Weights of a small GPT-style language model, trained from scratch on English Wikipedia.
Size: width 96, 3 heads of 32, MLP 256 SwiGLU, vocabulary 1771, 1.5M parameters.
Architecture: rotary positions, no biases in attention or MLP.
Each number is 128 + 24 x the weight over its row's rms, rounded and kept within 0 to 255. Layers, rows and columns count from 0. Numbers have three digits each. The size before them is the row's rms in percent of the matrix's.

# up: layer 2 MLP up, 256x96, rms 0.261, rows 95-116, columns 0-95
# down: layer 2 MLP down (transposed), 256x96, rms 0.271, rows 95-115, columns 0-95
# gate: layer 2 MLP gate, 256x96, rms 0.268, rows 96-116, columns 0-95
up95 105:100141124121139126070143135127178106122134180163123164126108122131125124120115119107146159124166143144169146145152162130113112100106115147136152178130142146135080149121156096104107086153167151118104095105077127142132146117154096106116152159136095130126124091173114093116132107117134142167
down95 111:170126113115176171124132142107133108101144074141126143137134124126157133111151142134145123120197073141130142113133095123089149102132124150151147123137133160183127145140146141139144140169139132146135099074151103156124145129124097127149157163126122146148154119104125094112156078113168152161
gate96 129:129170148098106182145095128094131104123124155109159141121119177149099126098118120161082091147178131126135130139142156098129137107136107134141146136146117112096118174098116139123147167116147125139130134156153172175131159129145099128111122107131060135097105119151136099156108145127082130114
up96 120:142133089100197158138135088090108129085137158124116150140118152144135150096154093139100130129116101114116088154161141139149133100109126155122107162129116111111145115115128113123132131134137140167119111143131133094129107186116135113145126109163109159172084116147181127089141144092114084107
down96 127:131133110100174175098089067113130147123123110134107075152111137171144128041131120116138145107123110134120098158132155126127109138083157151102132143158147130134115137139123121124133133130114086144109159126163139160104111155130134130191107130118111176087118127116138147103124140138120138128
gate97 097:116123176096127121122127126120120109121121111106142122113125136112154121144125114153156116118131102145169095097112119145103152106157139129139118124104116105089123125140090160079140143135139074183126120111145133131108123132149186168147165129121092163162123081109158110114098153089145072089
up97 091:142122089130105170164136163144111143095139108136134104156127130102149146115109110101142102124086089182136109138212129111143130143085106114132142115130101125098110117121085120079118110157138124143136156124128113137126152160164098139119128123145077119134104143167125088168092136118141120116
down97 094:156132118083108134105099088136165162147166114147127079140106159153151110105135099158121167103136111163114102138141141145140116109138103110122136135087112136101127149161119077102188141143139145141113150150123118139141157122119148111148144126114125117128108144148174086157117146076187141128
gate98 092:130098125184073187121147194111104138125132131125101102090142140126149137122129155088128129114133143143172104150127141170162142149087158106133135140126125122150139141148086150112149141138114098110157134125115143131109122167105099096121133115111153158147112114077146128161129173104109117100
up98 102:105164099102109178083134094091142086132090172150146109089134121102115145088145140119153130176185104126142110150122142122157139115139136108142123140098099146141106128169129108131131124161087125113087147149128121130143110150113109119137104128137125129104148095120162181101130173106102140119
down98 088:128121150122182125133122141133104148170146137113128140104161107148129146112125133114163154131146121116122127120113159105167116098105158137132101183121169147105113159127158139152084114114085141139068123152099131079115122107118096150099126131135105124103111173083141116170122126162139157176
gate99 079:153125127130120134123086137095084114091125124125126137087186168111137090096114123111132125091160088119108154148164110137159134156129085180131119141185113092137130101103097119112124128114102112145108154131121151140172147087148119128134117093177138110138164133144099122156138158125147136142
up99 078:133113124153064133143119127132101146112136145142171179172109117117172141163139155114130161142107137142134113157103122119152118180099113150140181102154148151118106129143120157154127151148180158111126142101103121095120135151081115133118120133140183131158147107086108159116122150139141108146
down99 080:147147119126144113153125130137111130114123139103147147094116100112126165142094151127049098119135175144146130105135081114140139190151103131129149140130120148136109135160110164170102131152164145144118079114135110092132140153146114137171129094103144083143129100104123178156154114134115150119
gate100 106:104142087111111126126094153103166143133167111141131142123166149117131119167148134171188157157142121113138145137091104161122172145129156137096096166116143154128096165163114093131106159127100159143095112086154127136115117104175119153145135110141131116130150123134156155137114082120130106096
up100 104:105092178158131142138161119169093123109092093137154102125140109172126161134099131080081080085147119150142150092143140080120109115074121126156141091124112113118136099115135180136153118125124103124137114150130126086135118123100151098119157163126124121152122123137111110123111121164105129144
down100 127:152164137172118141067139134123115136097096143116118118114093131139120103071152138091149115146147150108112098123139142094137114112083116106136119119139151109138101105130091173125121097068094131146102089138151180158131137173106144102146099129169164105149126096121117134131117130140109130131
gate101 090:139133141119129095070121131099136099109140131135070146139136140101136160121153088168114184126144156147138150137173118112115121157121164099102127124142117119178125083175078101123148097136131128075148119101113127112121121147148108145102138115129125130144149104145138109150146084114087108153
up101 097:112119160106129139125119116124174114093101153134116184106140170139115166115150098107107163127182149143146176126116136120091124152113163107096144133078159122156132109131106133103116076148119138122111122099116153101129120141155146139082160113125127110161141108155162113156134112153074134144
down101 095:104115110094103098133133116165153153138143185120134111119104163137121131159105118137095149092118123165127125128127095097111101156144192135087128146096129132123103139128140137145143118167119119126121136117150072136101126129151087109079079133096094085109154119162106127140099153109094115116
gate102 121:134133138102177148148112158133139093164128150158136105082102108124133107101115127151111115140108114124113108119135168131160084103137152134175186146113121145091113137139171145121174097130086152133080118131100126144156149108131135162143140112137126126147158110130164159143160090088135163110
up102 116:142147141152086113103160085108154151103114122103128137130141145113113161167144113131152141142150173081145159131124089132094168133132138122095074121135118143142149135126111121150116171125167101093150142167162165091107102161092116116111120128121155145111104140136128114115095144176128085148
down102 137:126138107124096092141180098083145096111154130141154149176125105147080135158121157087109112130138156089129175112121104120118176146148150098092140123129121148148089102123098103120111152088160095099108138136145164128105139168120111140109106151127154128119126128141088150105104127127095125114
gate103 126:152080161149131096153160139106119124136186119105167154117182073160114167156124148097155109132118131127186139138160158118114133133182105094140105094153136136149146133124139105137145126141160136123135134144140135137125105085129142147145120119112109159146123070147135137135132157122134139082
up103 135:109155182127191135106155166128174114132125125122150154132111157084127119115125111172143106138119149113115133167149119177100113154149105117149136115117140115162132129141151138136144096139175147101126134114189127132102099163122129128168127152090142104166141109157172140112103114140142158109
down103 133:099120135090158104105133174130138158145183161153093131119122156129109147126089127173136145157158153129167149135119151133132171117119127057088134163163160117119143140129137089112098125195151152121138128138141143122140123109129131124118132121119154133151124131160131168073103142136120143112
gate104 107:123131116161115127137088102146143157152083131086138135093131102100124154099111151145118104142126095121146128129155146152109139148164131112096120112169142114134107115153118125082114124151126132135092101144112136147124132081159213137131106167070111096131110129112122089151144080139140110143
up104 104:103126127126154142145120110127143146159077119083121151087124107111150155150163155087119092166096122168142143118085148122121084146109134153093089086130125132152119159152140153132161108180159121102122099125121112127120141093118144096155117132118128114118110151101081100110142119128126181149
down104 099:114144096155159136104107177103123138123092115141127108131100126126130118165124137150128147147117115097105118110139091138127079155132134168081131136090161113130095103102125148132150120198134095148133094124093110167113130116111129126098101152119114131111084160124141143196111093102124154141
gate105 084:125142116133150119106121102095148113164088108136085097122137106090132167104156108151115122073167150157133145112075111144122089084165176128144110121120097134176084145113106170126140114123161111146130124117103099131103161135122162082122120127139136083150123139110141107129125101134117119133
up105 087:074098165137150115142136094104161108132113165152140099123125103083123160156162124118154101091137147151131119151101091176118085120166139089127128155113122113161090135131108161145114118112162125126091145076089124119121158094118139095129111127118172091146134108107138129111104110123133133136
down105 075:140120178160144128127101093123141161165057131139124116145116114080131088146158083132133160102152124128129166115121137143094145116148101173119115145133109112111138116147114118090155161154146133122128098138148131155108132146142115090129102084141144095070103106121135121122106110162109084134
gate106 077:099122145126131142139125152108157144123109104127134128082094103130111147104115143141063151129120126144149164083138146100123110090065131131080101105101089107188087122133129128139132113157174130120146121111141097107110143110150137112107117130109171122155151164139151092156080126132118126135
up106 073:148151119148086153125154100143125132137143110114148127115106126159111135132138139139093161125152110149160138110141182146148125144166171156168162103157125111144151161112144148124123155166128138155148082154151157108128128135114123118107067122161170136128167158171131131112131181131083108111
down106 064:108126145107097182135135138131183129107154143120087163140148141142164141144132146117105131124117097138108071147129100125107118107140133147087118080125133133132172160093152134116166140098098168078148115122130133093154115117146154109106109131136075098167143104159140113121082136141119124132
gate107 133:129082138185097097155142146100115150151170132089161122116157123113139151136148151124106092142121166125175137139142108131161143121112117124116131103082136125130139154135134119098145114111157144074139087141148120101112137135137148103105115063141126121111130103142120095150100155093158141185
up107 138:117143103135126172122153150146145108110113161146103152147122101099139094095122128112154096076126139133078109095159112156142121098121144124124074138162118123181172123153124091128086137119138158111126157126100119052123148128112120107143121160104173139120133128139129170114102119139148130119
down107 129:120161116090147155098131114156128098119157119153090123158102126124148132113146125117141154129148118115087138121130157160121143116176119122086078147113111132152171098152125098137099096128165143115105172065106105117131138153119088150121142156119162158112098148117170171128127107150151142103
gate108 114:138148094142136144142119129142132087125131165130141102187146147104146113107079112161096113113111141122132118140130124074168175113155120180119115115113149148101146140162120172137139131151154105127141115102079118122180137122139118102177121125130099128129142079154135112174123123162161141116
up108 113:112118167113080138126107132135122137135102089097098104106098150163118152146175167110177128124140119093123152140093128139098082170083147146158110157133115101139125108119141103087105121094087160114126141144164140103106111141131154153128149119124148145119119118122096164118105118099143108081
down108 124:098087164125144129184124122155120155103135090122103150115107147174096148159139116135125125128170083095138130160086110168096105137129140126147163111108092160157088156113096085122099105103099111121136139118154143144098129148161184130153146115134153147116133123105117119108151130117138152136
gate109 088:120160146121126110116102158121173140166154132152130146158091133120092138157094105120120103097126164154151131115096121116111112145140089183112138156126117105159146107102100138104094108148108136115170090158118104162165115112122071141100116139121090111148133125161160142104099128076116137128
up109 092:139163171105137127111132123120169148129184124145107084176143122147120188140101095093127110124106180162132166105111103116109126127111099130136148135103126114160145109117115123111102095148136139128136093157111126171145090126088099134084129149099114146123134138165139149089124125128086107129
down109 086:126099153082125106067124105107185148138106161098099103146145128121166115150081112142107139110174123128098114109114096117160117130114144139145151130119122121104148120139122077151114117150148136137120127135120152092124145138070118128075143146144121158101139102113142102099086128130118069125
gate110 092:134125142134156071121094168153107147117134185159168142099163161122127111091107110131152113135130144180150116123134106137148142124132187139113139128094116139131172157156155117158175121130125107140105132098104145109133108115139115105148136129134112114147132083106123151103132112107145067172
up110 099:088124117139087150110115097146134128135100099138077141141104157132124127119128160112126121074106111077108130096111174131109079128123116139160073141124133141149102109117131112141085132130135085129142116149092140169127148120148178154142149147152152124127164136116126093096093151084136102142
down110 088:114158157148147126170144053145110132142146155172145141141087120159139171148125134100126105125167152089132129135146160168166133144125110127133152130102139149147153142095114140124098141087126071134086145136156126145111158134150146125111144134140122091093127180122119166105120129112157149135
gate111 109:111122100091097111167154101144156113132080113127153115120122123084154149134141108138147099137151167138167116130078120099094135141127138125154118125164169152140133136153113152127201139087148109119086109127116116157129117111109135113139172098125132150173107099095099111125096109136108135096
up111 106:086159110116093114151157124153117149120106109139152145120147142110122157132145089121134122122165176141133124141064124136130174160117162174144099126110163137152091112144140176152165115109141143121082100147093097118126140122119136112172156112126159122150115115082098121138162160127106107127
down111 120:117135138112169125111129164126114165109054117150124117107130161116144124072161091126153107125148127143114118122109107126134121166135145122169080143079141111150133155103170139147110112061147126133134129140133128155146134118117180108098144139125139077140136092111101122145115123167149154114
gate112 108:128119151131131101137097112106137136113126176130174121138086150131152169109113131138119125099127112144121159117098100153139147158133091103146141179155133113115163113122097129141158103092119128083147107119130194117111161129136087087123124079150102160115149133136105132177123134090090150114
up112 111:122144149131144103141095105092134125115095114141127137143107133137157144109110115144134141092157131132116099093108114144118139170152104100131094157127102102114168117122143135163138121073072109110136130106120159134130117117188084113113137120164095119140179136153135160193126105129083099122
down112 109:137142118093137115127120136120115111087086103102098122148147111149135125115142151137138148099136128131110110132094109109090126158088146120165109103123124127113151109154146090150125147094136144174141099123121118087122114110175056111103151179145125111116139165147135114112153080081117132180
gate113 101:144153097101133160151129138118137121121141116070175110151101127060124120107141084132139121097155125090124116098151129127104107122193116153139112140164142158147119132130122131138121122126142113128127074144136113100156083149115139170135159076139160142124155132136102149103162110138176120128
up113 091:087123088122122138100134110110100156135159080102153130105134121096169152102133096108101131120139124107165168122157110165114099163151129121158101133133178167122126123108135111129142094130158096125128083090147135088108084126100158116110133106104169121133138123154094141133115146173110149145
down113 106:097114155131148102112105103161085150111157081128128120127136114123152144085112153131099127163123114119115124146126112105106122130125140076133137150107136123149117111094131150135123111108133097137122098140099142142111098113128115105131147163159150177160087097111108113097129169221132167148
gate114 111:124148148123122128104116113162138127138118110134110147129119129134097105168128134151141120126105145151142153154150121149111142129151100144082152124103109146160155086134190114058120085103159129091124078136135139145108148093136209125157121132155150118144131141162107133090146120109091128117
up114 112:164085088150090076143124126106139147135143121132132113109134158132163125117148129122156135104109115127144108136109139104127143141131149142138106153144154150135095157049130122129161137141122109114107154148130118135125141179178118150122127092123154136100127117114141114163150178064139070104
down114 112:150125118146062116128099155131131149117143154128137138107112132096161145087130098111155139121117120140163158129111135157104113110148150142109130120148183151131160173116119151119134095103143124160165123143134137124091133117173139081135110118161126180117127095113150102130155083059108132130
gate115 094:075119146099158130124170113079115090133161122105135134137130171107121124158173110113132140124113159177137146065181124124141135076120104137147135130140144136132151131129110155148140126103142168122136142116140129139148142132110123116139129104116079146163156080155135180102106147111096151138
up115 102:122149113142111118139169105128129138162149099160172129150164125106123141144154147137101107125132151122104122101172151093103152125105129102130096163134170180155161108112137129129096121065137159105158106139106117142151156105116131102163147118137130132137155099144130181134144175094116136170
down115 090:104165128094103150173153104114135148150162111170156149121114118104134112132143132128131147085118163113133104113213096122107142108081114104136120129150170179144129080121109149145102101129164115123123116141145117147144165128095109123119149084114113135135121102145138135127119159128111146175
gate116 109:153129133127151159130131137100170099141167145150164097122127138142144118073087104153092116165111154103125128124121152084146185086162117141117167103115123142137139126124180141136158093107126125095123120106127142161158169111129104113115107073115147085116127121115163107117137109150125149140
up116 114:134144120136162144087142137108156103152149119119149092116143130094139109113088102138093159163127122123126164134125162093138181122146099179125129106128139110168135116130164123115138093132120126105140100111163151145164134109133097093151087096108156074121109101126164093130138155145131162166